Weights of a small GPT-style language model, trained from scratch on English Wikipedia: width 384, MLP 1024 SwiGLU.
Each number is 128 + 32 x the weight over its row's rms, rounded and kept within 0 to 255. Layers, rows and columns count from 0. The size above them is the row's rms in percent of the matrix's.

# layer 3 MLP up, 1024x384, rms 0.138, rows 570-604, columns 256-319
size [ 98 103  96 278  94  91 102  99 105  95  98 106 100 105  99  98  96  87 106 104  87  93  95 107  99 101  92  98 127  97  93  95 105 108  99]
[[ 72 113 132 145 170 151 111 124 109 149 142  71 128 128 101 140 155 135 102 133 180 154 126 137 147  87 202 127 137 118 136 174 108 174  77  93 140 129 156  92 176 113 116 138 164 107 178  96  94 131 126 181 147 105 164 144 219 145 164  96 116 105 119 126]
 [156 149  95 125 147 114 116 119 114 169 122 186  82  88 148 158 120 154 141  89 104 113  93 135 115 153 172  98 128 188 194  88 124 126 187 111 133 161 164 148 118 159 122 106 127 129  95 152 128  75  74 150 151 173 135  61 110 200 141  88 106 159 116 146]
 [177 118 124  88 140  93  67 124 118 117 113 125 111 113 143  78 121 126 134 131 123  93 140 134 148  48 129  96 124 129  67 127 162  73 123 155 180 106  95 105 146 135 154  87  91 163  93 113 160 114  95 171 151 159 191 145 140  90 110 194 157  96  91 151]
 [134 142 142 167 150  88 153 126 178 125 135  77 100 146 163  62 187 129 138 118  94 169 138 180  80  59 141 168 121  69 140 116  74 145 144 123 100  80  89 127 121 111 121 126 171 121  95  85 137 120 145 160 190 142 133 137 112  69 181 124 112  89 134 113]
 [ 89 135 113 157 121 188 188 129 167 177 147 133 152 132  98  42 197 123 145  76 178  99 109 109 117 128 115 124 131 157 143 142 113 113  98 143  83 127 118  71 120  68 142 111 150 145 174  88 132  69  69  95 129 175 143 129  98 166 171  89  94 141  93  69]
 [144  94 133 145 110 132 128 140 124 149 121 126 148 101 105 131 142  70 133 166 156 145  96 125 101 109 100  99 113 108 147 109  79 100 174  95  78 119 136 199  56 149 122 127 187 185  59 125  83 118 129  83 119 214 140 187 167 101 134 173  98 126 131 184]
 [138 154 208 139 131 124 140  92 115 133 147 101 126 179 139 143 148 118 177 123 167  96 132 112 103 144 128  80 106 175 178 115 117 198  45 116 183  80 112  72 177 129  86  93  97 170 140 121  74 152 107 136 156  92 142 171 143  90 154  88 148 140 166 148]
 [127  82 143 181 134 135 162 201  84 125 144 169 142 140 192 122 118 174 122 163 121 164 135  91  93 147 116 108 166 140 133 130 110 146  91  90 117 121 159 134  67 103 112 127 125 173 155  99 121 158 147 118 150 102 117 119 113  83 158 131  63  65 106 155]
 [143 170 140 100  65 162 186 108 111 118 143  40 185  89  91 120 126 154  95 184 196 108 136 147 107 156 145 151 118 154 105 153 101 151 144 104 110 104 148 192  96 132 143 110  75 150 132 107 214 105  60 118  69  88 120 169 128 129 120  81  72  76 152 108]
 [142 130 132 173 107  99 190  87 120 124 114 150 105  96  95 114 121 170 117  66 122 186 112 120 127  80 127 153 147 174 170 167 103 158 108 150 127 178 168 122 160 165 115 117  97 132 135 128 102 136 111 122 122 153 192 193 195 130 111 120 100  88 122 158]
 [128 112 142 160 105 145 138  85  74 119 123 107 109  97 162 195  96 138 159 139  81 146 182 170  88 105 150 132 136 126  97 115 148  59  57 134 154 176  81 168 122 181 122  78 112 141  55 175 152 146 130  10 110 155 140 161 180  96 113 135 134 124 149 122]
 [100 177 135 131 164  94 150 113 124  49 132 146 224  99 158 141 160 133  82 140  72 157  81 118 167  50 156  73  94 169 150 136 116 146 135 147 162  59 113 110  94 106 145 123 122 167 182 176 209 179 147 102 140 135 116 114 110 122 189 104 167 154 107  96]
 [111  86 138 135 173 163 124 177 143  96  87 115 108 148 107 122 117 110 115 148 117 121 103  91 118 139 108 142 144  93 111 184 132  97 129 125 163  78 116 130 129 144 135 154 124 115  78  84 161 179 118 111 150 103  94 104 101 129 112  68 125 164  77 151]
 [129 143 155  92 148  97 136 113 140 122 112 183 182 101  96  89  80 152 145 118 126 110 100 135 104 131 114 131 128 176  97 148 193 142 166 164  75 148 132 117 163 118 113 129 114 141 124 144 134 143 133 162 119 167 177  76 170 138 100 146  97 142 114 119]
 [101  72 102 103  76 158 151 147 159 188 116 153 179 132 103 103  71 105 145 111 106  83 125 136  87 174 132 108 132 137 120 173 162 105 204 129 134 161 145 145 129  92 180 123  94  93 178  65 139 118 112 124 114  90 101 122 120 105 114 179  90 134 141 163]
 [104 151  99  79  91 142 105 145 124 133 147  81 156 130 157 120 115 218 118 128 154 168 118  84  88 100 145 123  81 101 135 139 116  85 147 117 201 134 112 103 126 153 152 116 159  58 188 142 114  67 136  97 111 167 135  35 198 111 160 148 141  19  56 175]
 [135 187 116 116  74 171 177 131 145 179 129 123 116 151 134 149 208 162  80  75  85 106 127  97  91  60 116 130 141 104 103 118 157 176  82 122 107 134 154 129  73 107  79 146 147  97  93 135 175  90 118 108 131 151  87  82 171  92 108 125 147 144 127  76]
 [ 87 125 120  68  75 143 156 148 106  77 105  77 165 200 128  84 119 127  97  57  65 116 197 123 155  96 119 101 123 157 147  76  80  77 119  78 159 157 143 177 129 119 100 157  85  95 108 158 113 143  75 169  99 158 126 177 167 133 135 102  66 117 108 105]
 [145 112 106 175 168 203 183 136 139 144 118 151  87 114 170 119 143 202 149 124  95 137 159  68 135 197  74  89 100 171 120 115 114 120 156 144 134 130 139  95 139 117 111  76  97 147 120 144 103 100 169  75 183 162 184 121 151 139 115 133 127 135 108 217]
 [120 116 125 136 101 124 104 147 146 103 127 105 126 117 110 127 127 146 137 131 121  87  98 122 102 156 102 116 153 176 147 143  42 134 112 169 147 132 174 134  98 170 147 132 127 153 164 140 150  92 145 101 111 177  71 168  86  93  71 164  99 122 100 108]
 [181 132 229  69 169  48 149 147  97 124 162 134  81  91 100 192 143 151 182 170 166  90 109 182 190 123 115 142 106 150 128 134 103 157 149 101  75 113 142 116 113 126 188 106 168 119 141 152 125 159 122 172 175 132 138 140 150 115 150 144 126 151 132  82]
 [ 95 102 152 155 131 139 142 195 140 143 163 104 154 115 149 153 152 146 216 143 168 160 168  69 124 146 120 119 131 114 106 140 160  49 184  95 138 147 117 154 154 158  88 116  98  83  72 149 141  88 151 182 187 119 120 146  80 158 105 108 136  79  44 152]
 [160 156 159 117 113 163  82  71 120 121 111  90 118 103 126 113  71 166 137  91 151 117 123 171 100 129 170 125 113  70 125 150 116 140 140  97 122  73 143 143 149 117 163 146 150 141 125 124 153  85 154 147 172 132  33 151 137 117  90  69 129 177  88  54]
 [ 89 168 122 196 152 137  81  90 142 131  97 162 145 132 124 121 113 138 118 108 149 100  89 142  81 135 129  93 153 128 158 104 151 135 172  71 184 145  83  69 140 163 144 105  62 110 166 151  99 113 174 145  91  80 167 151 134 109  99 143 118 151  81  70]
 [123 195 123 150 171 124 117 219 153 133 158 128 140 143  84  97 121 141  93 128 185 179  89 146 108 106 110 178 125 142  72  76 145 111 105 166 119  77 108 145  92 136 170 129 199 162 118 170 110 153  68 113  96 114 148  99 137 134 133 100 153 124  50 132]
 [157 199 165 135  89 126 153  63  82  57 101 141 129 133 113 150 143 187 102 181 127 143 133 163 146  88  63 135  98 102 122 127 130  85  67  84  84  79  78 160 165 130 148  92 110 111 158  70 157 134  89 103 127 131 120  90  77 136 199 157 129 183 155 104]
 [104 152 129 185  80 141  94 106 159  78 133 182 136  85 113 172 161  82 141 124 132 164  99 153 102 145 136 151 136 158 116 126 168 135  81 133 135 155 104  91  86 166 143 130 128 152 123  93 183 144 111 115 143 134 136 127 153  50 155 161 105 138 141 193]
 [ 84 151 160 168  74 105 150 149 138  73 103 149 115 157 136 146 165  87 159  85 128  70 164 163  80 157 171 183 108 180  91  66  92 126 127 106 148 165  60 102 156 102 118  89 109 104 153 163 138 163 109  84 191 127  96 155 139 144 176 112 122 126 151 160]
 [138 123 130 106 172 111 105  69 163 146 143 149 147 155 106  80 180 106 123 154  70  93 172 189 154  58 130 167 117  92 111  68 125 155 125 130 116 127 170 127 146 153  52 130  89 109 101 115 155  81 112 121 171 150 141 108 146  92 144 126  53 135 147  83]
 [103 126 128 141 111 155  82  44 104 154 124 135 140 156 128 159 139 129 154 163  80 121 140 124 202 137 140  35 144  82 102 171 121 143 157 117 132 105  65 106 149 115 147  74 129 175 122 108  95 133 117 143 164 126  53 151 142 139 160 104 122 122 147 105]
 [116  91 180 125 159  86 135 117 127  95 146 122 156 106  83 100 154 107 128  69 170 156 114  81 137 159  96 175 132 110  86 147  79 105 129 106 108 100 147  74 132  93 140 151 100 103 148 149  89 120 136  95 183  97  89  77 102  40 110 156  74  90 113 114]
 [226 145 104 124 113 115 109 132  59 118 107  78  83 124 128 135 129 111 160 185 171 160 154 105 158  86  97 104 161 109  63 149 153 143 191 104  84  95 148 120 142 137 124 113 126 128 107 155 183 117  97 116 128  98 130  99 150 190 135 111 179 118 132  79]
 [158 182  99 162 154 132  87 107 164 142 147 148 102 146  77 140 113 103 108 163 183 106 101 138 151 143 108 111 144 129 126 179 109 185  73 155  73  81  67  77  67 118  87  59 129 131 158 161 149 145 138 177 126 120 181  97 110 107 151  98 153 120 153 139]
 [129 123 108 180 106 121 126 148 146 164 114 103 127  54  60  72  85  86 148 119 157 168  95 117 162 104  60  96 125 105 131 162 107  80 100 175 169 152 159 133 113 180 141  91 181 138 125  90 109 111 160 166 127 103 150 121 145 161 122 131 122 129 145 132]
 [107 156 121 117 141 134 163 137 154 114 170 120  89 110  83  84 140 112 127 129 170 126 165  46 150 140  89 146 116 109 177  84  72  97 197 149  97 102 175 131 160  67 144 161 133 105 133 102 124 155 120 114 141 141  97 116  82 110  98 136 149 146  96 129]]
# layer 3 MLP down (transposed), 1024x384, rms 0.0763, rows 570-604, columns 256-319
size [ 96 102  97 125  98  93 101  97 101  95 104 101 103 103  99  98  99  92 106 102  91  94  99 104  98 104  91 102 115  97  97 100 108 107 101]
[[113 126 107 150 120 199  84 146  92  94  97  99  95 176  64  97 160  42 120 148 162 168 107 127 155 128 152  91 157 105 122 133 132 197 177  66  94 114 104 144 157 147 115 130  75 130  98 105 140 126 154 138 121 110 126  71 144 142  96  87 105 159  81 168]
 [ 95  87  88 152 140 185 145 158 146 162 119 159  78 120 106  62 149 205 123  78  93 144  97 159  97 147 120 121 142 166 159 145  95 117  70 177  99 101 159 106 135  74 133 154 223 161  87 156  83 139 150 135  88 146 130 122 156 152 140 154 151 164 156 116]
 [150 121 120 215 101 170 148  85 158  81 128 100 159 170  94 103 125 111 150 115  96 127 127 102 151 140 107  78 117 139 170 138 166  77 138 137 128 173 131 107 149 160  40  90 153 132 143 113 110  89 103 124  84 154 129 135 107  67  78 105 101 122 111 165]
 [104 157  95 157 127 115 163 130 160 117 147 162  74 128 143  98 139 126 173 136  93 145 180 148 120  87 122 199 105  88 146 152  64 160 106  91 115  96 129 129 112 113 108 139   0 135 115 127  81 144 131 109 194 124 169 168 164  89 185  81  88 130 121  89]
 [138  97 148 147 106  57 130 138 149  95 118  95 118 111 158 188 168 163 132 111  96 158 145 162 131  81 156 135 115 145 124 117 161 117 130 144 136 146 153 113 145 118 101 116 158 127 137 105 132 173  93 132 137 112 121 158 134 174 125 130 111 109 157 107]
 [115  85 107 109 107 160 131  69 124 170 177 152 178 175 124 143 109 138 160 144 155 125 140 217  72  68 164 177 180 164 131 131 165 104 159 138 119  87 129 137 140  59 115 128 140 123 136 125 134 102 136 128 120 117 108 134 146  75 151  94  75 122 156  91]
 [111 115 158 116 107  86 145 185 169 141  92 104  82 138 174 123 116  95 120 154 112 133  94 148 159 137 120 117 123 113 145 118  84 110 135 115 160 121 121  88  97 134 120 104 192 151 202 254 124 192 161 104 162 155 159 135 170 215  80 171  94 141 116 144]
 [118  77 107 146 107  93 166  84 147  92 137 140  50 137 133 150 125 141 176 131 153 130  97 118 132  96 105 128 115 127 143 103 102 130 116 100 150 122 129 120 149 124 200 100 177 124  93 119 121  88  56 136 111 111 128 159 142 189  90  88  59 135 120 175]
 [ 90 135 114 158 118 155 153 117  84 138 160 195 109 130 144 116 167 147 122 156 111 156 131 162 101 168 139  69 164 145 124 152 164 103  49 121 160 125 125  83 100  86  90  96 101 174 117 108 112 129 102 161 114 136 149 104 131 116 185  96  93 123 113 114]
 [ 96 125 138 189 193  63 122 144 134 153 113 152 146 124 170 125  82 154 124 169 132 142  74 179 120 137 127 146 135 156 147 105 145 129  75 180 111 129 118 149 146  91 149 105 120  99 127  99 144  92 124 158 119 112 102  91  72 104 146 116 137 213 132 121]
 [235 130  86 177 106 127 176  65 129 158 155 111 159  82 185 146 111 104 141 106  59 122 121 145 120  69 122 114 146 115 151 145 123  95  86 122 166 144 122 187 124 132 139  93 186 173  84 142 159 148 110  58 139  93 142 104 180 137 190 173  50 151 117  94]
 [127 115  87  85 110 144  58  48 108 120 155 111  82  84 114 123 156 170  73 193 166 122 118 141 100  85 141 103 160 172 129 135 123 107 146 136 169  87 148  89 104 111 108  78  43 103 157 133 219 148 114 120 168 188 136 128  75 112  75 123 139 142  95  89]
 [143  84 109 139 122 131 130 132 145 143 120 135  70 150  77  96 120 154 170 153 139 130 123 155  91  70 197 162 155  82 112 164 149 154 134 112 173 134 114  89 140 165  87 161 104 140  78 161 157 171 164 136  90 185 107 111  75  92 160  90 147 141  98 147]
 [ 65 150 121 123 140 133  80 151 120 112 127 122 206 128 190 109  97 122 147 141 165 199 123 134 125 138 159 144 123 136  88 125 229 140 125 104 182 118  94 132 137 121  85 169  42 188  66 108 231  85 158 128 157 116 159  60 101 111 134 130  92 159  52 131]
 [124 134 139 156  81 123 100 139 118 116 116 123 152 112 177 116 151  89 117 120 185 121 111 112 150 116 130  59 140 149 138 133 135 145  76  64 122 118 175  89 140 163  72 125  37 185  92 143 139 159  97 112 161 138  99 125 157 147 146 151 126 126 177 149]
 [163 165 153 169 119  95 158 131 126 137 118 123 133  84 107 127 119 133 153 112  90 103 179 120 150 161  97 154 150  94 113 109 169 114  94 160  95  92 115 171 169 109 166 106  90 132  61 156 145 134 168 174 116 133 103 140  62 163  79 100 163 159 156 130]
 [172 126 112 114 156 143 173 188 104 109 159 146 140 166 124 133 180  87 139 159  89 101 140 110 125 132  97 178 109 159 126 169 133 139 100 104 118 130 135 184 160  79 110 100  71 132 147 123 174 124 116 164  83 111 155 164 147 116 143 117  94 156  94 135]
 [166 142 170 137 177  97 137  54 178 166 140 141 157 121 134 176 152  90 119 139 155 125 113 165  79  92  93 115 160 137 124 166 177 176 159 120 145 120 144  96  98 116 112 148 214 133 153  82  95 113 102 131 112  99 121 147 139 104 130 126 121 128  73 111]
 [129 158 145  84 117  59 134 113 188 115 131 108 130 136 181 126 162 117 118  76 150 147 208 122 134 117 109 176 157 133 148 135 136 138 183 113 131 141 125 166 124 100  66  60 136  96 103 141  89 155 136  99 133 141 115 127 130 106 120 178 114  93 101  89]
 [104 134 150 134 132 124 126  80 106 158 135  59 145 117 156 129 202 170 176  93 150  96 101  80 127 109 149 130  75 145 171 129 168  59 168 206 131 122 173 161 106 151 130 128 136 141 141 125 109 127 160 124 123 155 130 137 131 106 118 109 125 188 108 150]
 [154 107 126  99 137 141 116 166 104  86 159 103 105  99  70 128 132  84 142 157 133 169  66 157 148 116 116  65 154 173 128 133 105 153 155 126 114  87 128 141 109 101 140 129 255 107 150 138 127 159 110  87 119  75 122 122 135  94 121 163 143  92 122 158]
 [219  77 142 116 212 124 197  62 176 104  93  90  70 124 108 146  59 118  58 143 129 125 129  98  88  79 176 124 128 114 145 166  99 109  86 124 153  82  97  95 134 152 138  93 163 139 101 112 115 137 131 111  78 195 104  93 114 110 101 141 144 125 158  99]
 [152 108 164 131 161 142 115 166 162 103 147 147 132 151 125 153 183 151 123 108 121 151 118 100 139 126 119 182 198 120 105  92 161 156 145 110 132 140 150 119 137 148 126 104 155 130 144  93 181 159  59 155 107 142  86 123  77 132 104 135 117  82 145 124]
 [ 66 155 150 150 132 137  84 142 125 140  55 137 159 169  97 129 130 200 112 136 117 135 134 103 126 122 132  93 139 135  59 138 106 126 171  68 162 100 129 156 178 222 156 107  94 149 157 129 161 135 147 143 104 127 131 129  73  60 107 143 126 160 168 137]
 [189  92 137  98 155 140 112 181 136 145 115 120 138 149 173 152 164  89 142 129 132 112 140 102 106 148 145  83 126 139 168 139 125 146  88 143 138 118  81 126 115 181 179 138 137 126 119 125  65 162 159 103 142 181  98 167 173  97 101 209  99 109 160 110]
 [116  96 121  96 134 119 143 147  63 124 139 151  95 116 120 133 134 174 149 159 163 130 141 130 168 110 164 119 147 124 130  58 126  81 158 138 149 144 156 111 127 145 151 143 191 160 129 133 135 137 113 131 192 105 142  96  97 144 139 105 139 123 144 115]
 [ 99 144 134 119 137 151 127 108 142 143 129 126 123 100 143 207 136 122 125 104 112  46 117 147 120 123 131 158 188 217 108 159  93 100 155 173 144 136 140 155 139  66 116  94 129 104  97 143  82 103 118 169  90 107 105 154 122  80  87 133 145 118  86 120]
 [149 184  71 149 149  82  68 201 175 146  86 132 111 120 110 116 129 146 130 110  99 125 114 181  86 173 140  97 165 184  95  77 172 104 108 164 148  95  87 169 128  98 159 132 166 150 109 204 170 117 132  78 173  99  97 147 139 122 181  80 128 152 147 143]
 [118 121 145 158 149 143 159  93 155 182  98 131 162 134 165 111 140 147 166 179 108 114 161 138 108 139 143 153 162 112 141 118 111  95 163 182 161 136 126 115 152 164  95 105 127 126 158 115  77 173 139 133 144 167  95 130 144 119 141 104  91 136 153 109]
 [132 140  86 118 154  76 103 150 145 252 130 100 114 149 137 140 155 143 148 130 152 126 175  85 128  71 150  98  92 159 173 118 175 136 151  77 138  62 159 132 127 119 209 138 123 116 133 117 122  94 124  95 132 137 186 142 153  77 140  99 104 127 132 106]
 [ 98  92 169 111  98 121 150  98 100 108 150 122 154  92 155 138 176 169 103 111 146 125 135 125 160 116 130  89  86 100 123 115 126  94 159  97 171 147 120 128 141  98  99 130 168 151  89 112 167 153 112 129 157 111 105  66 108 102 168 117 147  98 105 160]
 [186  83 132 148 117 180 142 195 141 153 133 153 118 157 162 119  94  98 121 144  94  86 128 188  86 227 162  93 140 149 119 158 147 156 143 126 152 133 178 140 147 124 164 126  43  81 161 117 118 128 234 187 169 112 145 166 154  99 144 114 170 116 141 150]
 [118 146  90 117 119  73 130 129 150 113 146 138 160 169 149 131  74 156 174  95 174  73 126  57  59 139  57  95  98 121 132 125 166 108 134 114 112 176  73 120 153 164 133 115  14 136 105  88 186 110 136 136 147 140 165 147 159 147 174  88 116  21 147 152]
 [147 122 140 165  78 119 171 102 136 164 119 113 148  77 123  75 135  94 160 152 149 161  76 152 169 134  87  76  94 102  81 125  93  65 123 175 121 116 184 144  97  95 141  96 222  89 133  67 117 121 113 166 169 137 115 102 127 142 167 113 123 125 134 171]
 [157 164 112 123 125 133  90 212 118 128 100 135  86  86 113 110  98 111 122 108  79 105 144 132 101  97 160 126 110 128 151 129 107 141 132 177 128  82  96  86 174 142 175 104  76  97 171  65  95 112 135 144 110 114  73 159 137 107 161 173 132 154 121 160]]
# layer 3 MLP gate, 1024x384, rms 0.131, rows 571-605, columns 256-319
size [103  94 159 100  98 100 100 106  99  97 102 101 105  99 106 101  90  94 105  92 103 100 101  97 104  89  98 104  98  97 101  99 101 100  98]
[[ 75 116 103 118 163 146 108 147 136 100 177 120 129 133 108 126 189 182 149  64 189  97 152 158 109 167 122 169 112 119 116 144 107 172 123 139 105 174 137 155 188 101 148 117 113 120 133 175 125  71 104 117  93 165 186 118 122 116 158 160 125 190 126 108]
 [ 90 102 149 144 103 117  57 100  87 115 158  95 132 115 109 123 135 222 112 152  90 149 159 153  68 124 105 205 131 190 129 167 105 185 105 162 106  99 142 182 127  76 118 155 141 149 161 154 121 141  96 109 113 119 151 105 118 206 151 119 161  92 155 104]
 [113 107 146  89 134 177 110 126  74 102 105 118 174 102 141 150 114  87 146 156 146  30 146  96 114 110 138  84 162 148 143  95 131  92  70 179 140 194 145  74 133 125 113 193 114 127 178 128 105 147 116  62 101 143 137 127  77 160  91 168 144 168 102 128]
 [ 82  96 138 123 145 139  95 118 129 162 170 154  92  90 100  70 127  80  86 146 102 122  92 149 123 134 142 142 104 136  93  72 130 136 135 128  32 141 165 121 139 123 115 161 123 171 103 119 137 133 100 146 148 145 102 126 129 173  90  88 115 152 151 143]
 [128 168 166 170 136  99  73 157 146 114 166 104 189  46 103 146 159 151 163 105  79 109 150  93 173 168 165 116  83 110 113 105 121 179 183 122  79 146  92 138 149 175  76 110 141 105 116 149 173 122 162 170 162 123 181 130 134 211 139 114 140 143 118 163]
 [ 69  89 113 102  94 137 153 163 101  86  78 145 107 156 145  66  85  58  92 129 115 165 159 102  99 125 134 142 152 192 146 130 128  24  79 148 147 174  98 135 163 113 141 104 181 134 127 142 124 125 171 111 100 151 104 115 111 137 143 158 141  88 109 146]
 [112 132 158  79 109 105 100  99 110 121  84 120  91 171 108  56 127 106 169 139 118 152 102 133 104 120 115 108 157 107  99 179  85 150  54 136 171  99 160 138 149  70 149 133 106 146  77 137 130 165 145  69  99 124 121 101 186 121 140  73 137 128 141 189]
 [132 120  76  82 135 204 172 137 122 130 134 153  60 121 130  95 143 169 158 136 146  96 164 125 103  62  93 191 110 109 121 136 142 108  91 124 129 149 167 172 103 152 125 135 114 109 203 131 126  89 158 161  22 155 143 123 103  78 105 147 179  86 133 120]
 [148 136 123 143 106 151 136  80  90 158 179  55  98  57 111 148  87 197 119 129 150 112 110 111 129 148 173  97  80  69 124  81 133 110 163 145 139  98  84 164 125 200 101 140  84 156 120 117 163 166 139 131 108 118 107  88 124 154 105 128 117 128 116  97]
 [124  88 157 104 115  93  57  89 130  68 170 124  59 154 100 152 138 139 152 103  87 108 111  73 125 121 105 115  96 141 114  60 129  95 126 151 125 133 146 133 146 116 128 139 158  63  68 129  66 134 143 136  99 167 125  73 172 103 120 167 161 117 177 101]
 [110  86 124 139 110 183 152 109 108 113  71 112 103 163  90  86 134 113 141 174 106 100 116 181 115 141 123 206 128 106 133  92 127 124 130 131  99 199 115  85 155 156 169 126 162 131 142 138  85 109 103 144 132 126 178 102 175 138 100 117 184 126  84 199]
 [108  87 144 171  85 127 130 140  81 136 125 139 132 175 188 146 117 134 148 178 217  96 130 143 143 115 127 147 147 206 161 100 173 114  90 108 130 113 124 118 106 117 161  54 141 152 115  72 124  73 140 136 131 133 106  86 146 117  91 105  96 163 149 120]
 [194 111  66  87 145 137 148 124 145 159 152  68 129 113 114 166 151 142  85 134  61 147 170 153 115 118 143 149 108 130  82 134 115 169 141 137 102 149 167 144 160 139 153  81 124 168 132 103 189 124 147 147 180 118 151  97 152 153  67 110 130 108 127 138]
 [150 148 138 144 137 140  87  91 135 129 139 132 204 158 151 132  74 125 110 205 138  98 129 174 148  92 160 136 145  95 148 170 140 135  66  84 164  72 163  47 169 106  87 192 103 117 161 146 159 158 117  84  68 143 106 141  88 157 139 148  96 144 104 142]
 [ 86 160 183 123 192 115  98 164 172  72 152 186 120 123  88 140 110  92 146 109 180 133 105 124 153  95 163 154 103 145 139  88 182 163 131 173 184 161 135  99 143 161  82 137 151 127 164 147 155 149 105 138 127 160 180 167  89 158 200  87 128 140 153 127]
 [132  92 124 126  93 130  87  84 119 143  80 134 104 155  82 148 113 143 105 127  85 131 209  89  68 111 176 131 160  75 171 105 140 122 127 131 126  98 115 149 190 102 165 169 148 108 157 167 147  89  99 160 171 145  53 175 136 166  75  79 147 192  80 112]
 [189 172 108 108 140 105 114 115 177  68 135  96  96 186 107 117 106 175 117 192 124 121 123 118 160 155 123 142  92 141  56  76  76 179 147 143 115  96 109 126 174 158 101 164 172 128 153  84 143 135 144 142 123  85  98 167  88 132 116 141  96 147 153 129]
 [124  98 141 123 125 165 112  34 114 122 135 156 139 163 151 133 104 120 132 102 114 162 103 147 107 157 108 131 109 169  73 118 153 146 164 131 167 168 166 130 204 172  60 124 128 157 111 162 134  89 115 113 111 133 161 126 107 161  74 196 122 129 177 117]
 [137 189 130 154 128 142 137 117 138  67 115 186 144 107  64 116 140  96 180  64 136 131 166 123 106 126 137 145 103 121  81 118 142 136 167 127 115  89  89  65 123 134 125  73  29  92  76 120 165 102  94 174 130 140 173  71 164 100 127  68 135 162  86 125]
 [164 100  95 120 102 105 168 124  92  98  94 161 161 112 141 181 179 145  92 133 164  81  63 136 146 122 100 150  85 137 159 103 126 177 214 127 108  86 129  84 157 181 140  95 178 111 138 190 105 186 129 112 148 116  66  86 136  97 158 207 130  72 121  63]
 [126  58 155  88 128 103 186 139 168 138 162 178 100 147 115 157  92  27  96  61  89 105  55 137 142  78  74 117 141  96 111 158 122 120 115  93 150 135 193 132 161 120 173 120 129 149 136  97 149 127 127 152 133 173 132  80 126  96 189 117 107  87  96 153]
 [162 136 134 110 145 116 183 140 143 130 139 124 141 130 131  80  93 100 135 135 128 127 154 105 142 111 138  23 105 111 174 166 123 164 151 178 115  90  74 115  72 103 137 130 141 126 161 127  83 138 117 104 130  94 185  97 146 128 132 105 132 166 146  87]
 [111 134 113  78 115 118  72  94  95  84 199 172 144 115 166  96 187  89 158 145 164  98 116 173 117 119 146 112 147 147 159 142 171  96  65 118 111 158 114 154 130 204 180  86 123 121 149 157  88 168 159 112 118 137 109 115  92  95 116  84 115 147 159 163]
 [124  59  87 162 140 172 142  60 138 102 132 183 132  96 164 148 141 147 156 111 142 138 120  93 158 165 107 124 133  72 140 119 106 139 130 189 128 170 177 133 182  98  99 170  87 114 108 150 138 111 158 131 177 168 115 138 102 154 121 146 149 142  57 157]
 [121  84 144 134 131 149  91 150  88  97 142 154 104 103 117 221 137 148 149  85 189 161 100 114 154 164  94 179 129 131 104  82 121 156 133 101  96 113 194  72 119 110 115 172 137 132 149 103 194 129 138 142 114 129 128  60  85 139 156 124 104 172 162  36]
 [160 115  38 103 120 147 115 180 198 176 126 111  78 133 122 128 139 162 122 129 115 141 118  92 130 108 156 132 135 130 132 132 149 120 194 153 131  64 101 120 134 139 107 128 161 131 105 148 149 130 146 181 135 112  93 161 181 119 104 117 158 102 202 108]
 [175 115 158 135 143 101 130  88 113 121  40 136 159 115 123 123  41 142 128 105 117 133 114 136 117  84 138 126 119 128 143 109 109 127  62 122 114 121 173 139 133  91 142 104 104 102 180 148 126 128 150 195 150 122 174 112 124 160 143 133 176 176 118 175]
 [139 100 119 175  82 173 146  96 150 151  77 174 155 137 177 112 189 120 104 118 140 148 141 134 147 137 108 158 140 124 113 138 108 121 150 144  92  78 163 132 122  92  76 156 146 113  96 107 124  63  87 103 178 177 107 118 115 125 126 123 101 167 104 140]
 [148  75 119 166 153 144 169 114  79 140  80 121 132 154 176 174 131 132 187 100 121 118  67 178  92 124 127 136 111  79 142 138 183 163 116  63 120 124  68  89 135 149 158 113 122 100  97 116 120 129 199 163 108 176 131 150 212 127 105 101 175 175 164 211]
 [104  94 125 147 124 165  96 110 140 170 144 102 163 121 103 151 129 164 141  83 128 124 132 143 144 105 146 114 164 158  71 139 133 135 140 143  91 144 128 136 113 122  97 156 111 122  69 172 135 120 113 108 132 111 131 144 114 109 186 123 164 159 114 172]
 [103 108 135  67 158 186 143  68  92  98 136 131 109 157 126 131 147 146 130 181  87 151 152 170 116 103 169 183 126 134 125 124 140 197 152  97 124  72 133  67 156 111 128 112 121  91 132  87 154 132  95 123 133  75  81 127 112 109 179  71 117 129  77 138]
 [ 80 173 138 208 127 129 146 133 134 155  61 114 108 114 118 136 152 144 164 128 129 146 143 156  41 158 137  75 170 130 155 104 107 163 103  99 167 157 167 124 135 135  98 176 174 175 186 104  80  95 131 110 119 145 130 112 127 103 143 146 175 175  99 133]
 [102 124 122  96 175 167 140 159 119 103 118 108 154 106 112 181 136 202 101 104 149 102 138  42  93  71 192 128 138 129 157 100 105 141 102  69 137 143 107 112 132 149 143 117  81 123  79 144 126  66 117  81 143 175 121 106 160  81 123 136 126 124 112  47]
 [179 171 109 177 148  53 132 126 185 103 151 121 115 171 121 108 139 171 133 151 243 196 109  77 130 144 112 101 199 108 106 129 120 162 116 131  88  83 171 187 157  83 195 188  99 121 146 133 110 107 160 116 129 123 148 150 121 133 191 127 112 158 184 109]
 [165 133 138 143  91 109  95 110 144 131 115 141  87 169 162 117 118 127 119 171 161 135 119 104 143  98 112 101 158 123 102  78 138  76  95 142 136 117 105 105 131 182 128  58 147  68 142 197 105 154  99 125 126 113 169  98 148 158 163 114 154  59 108 188]]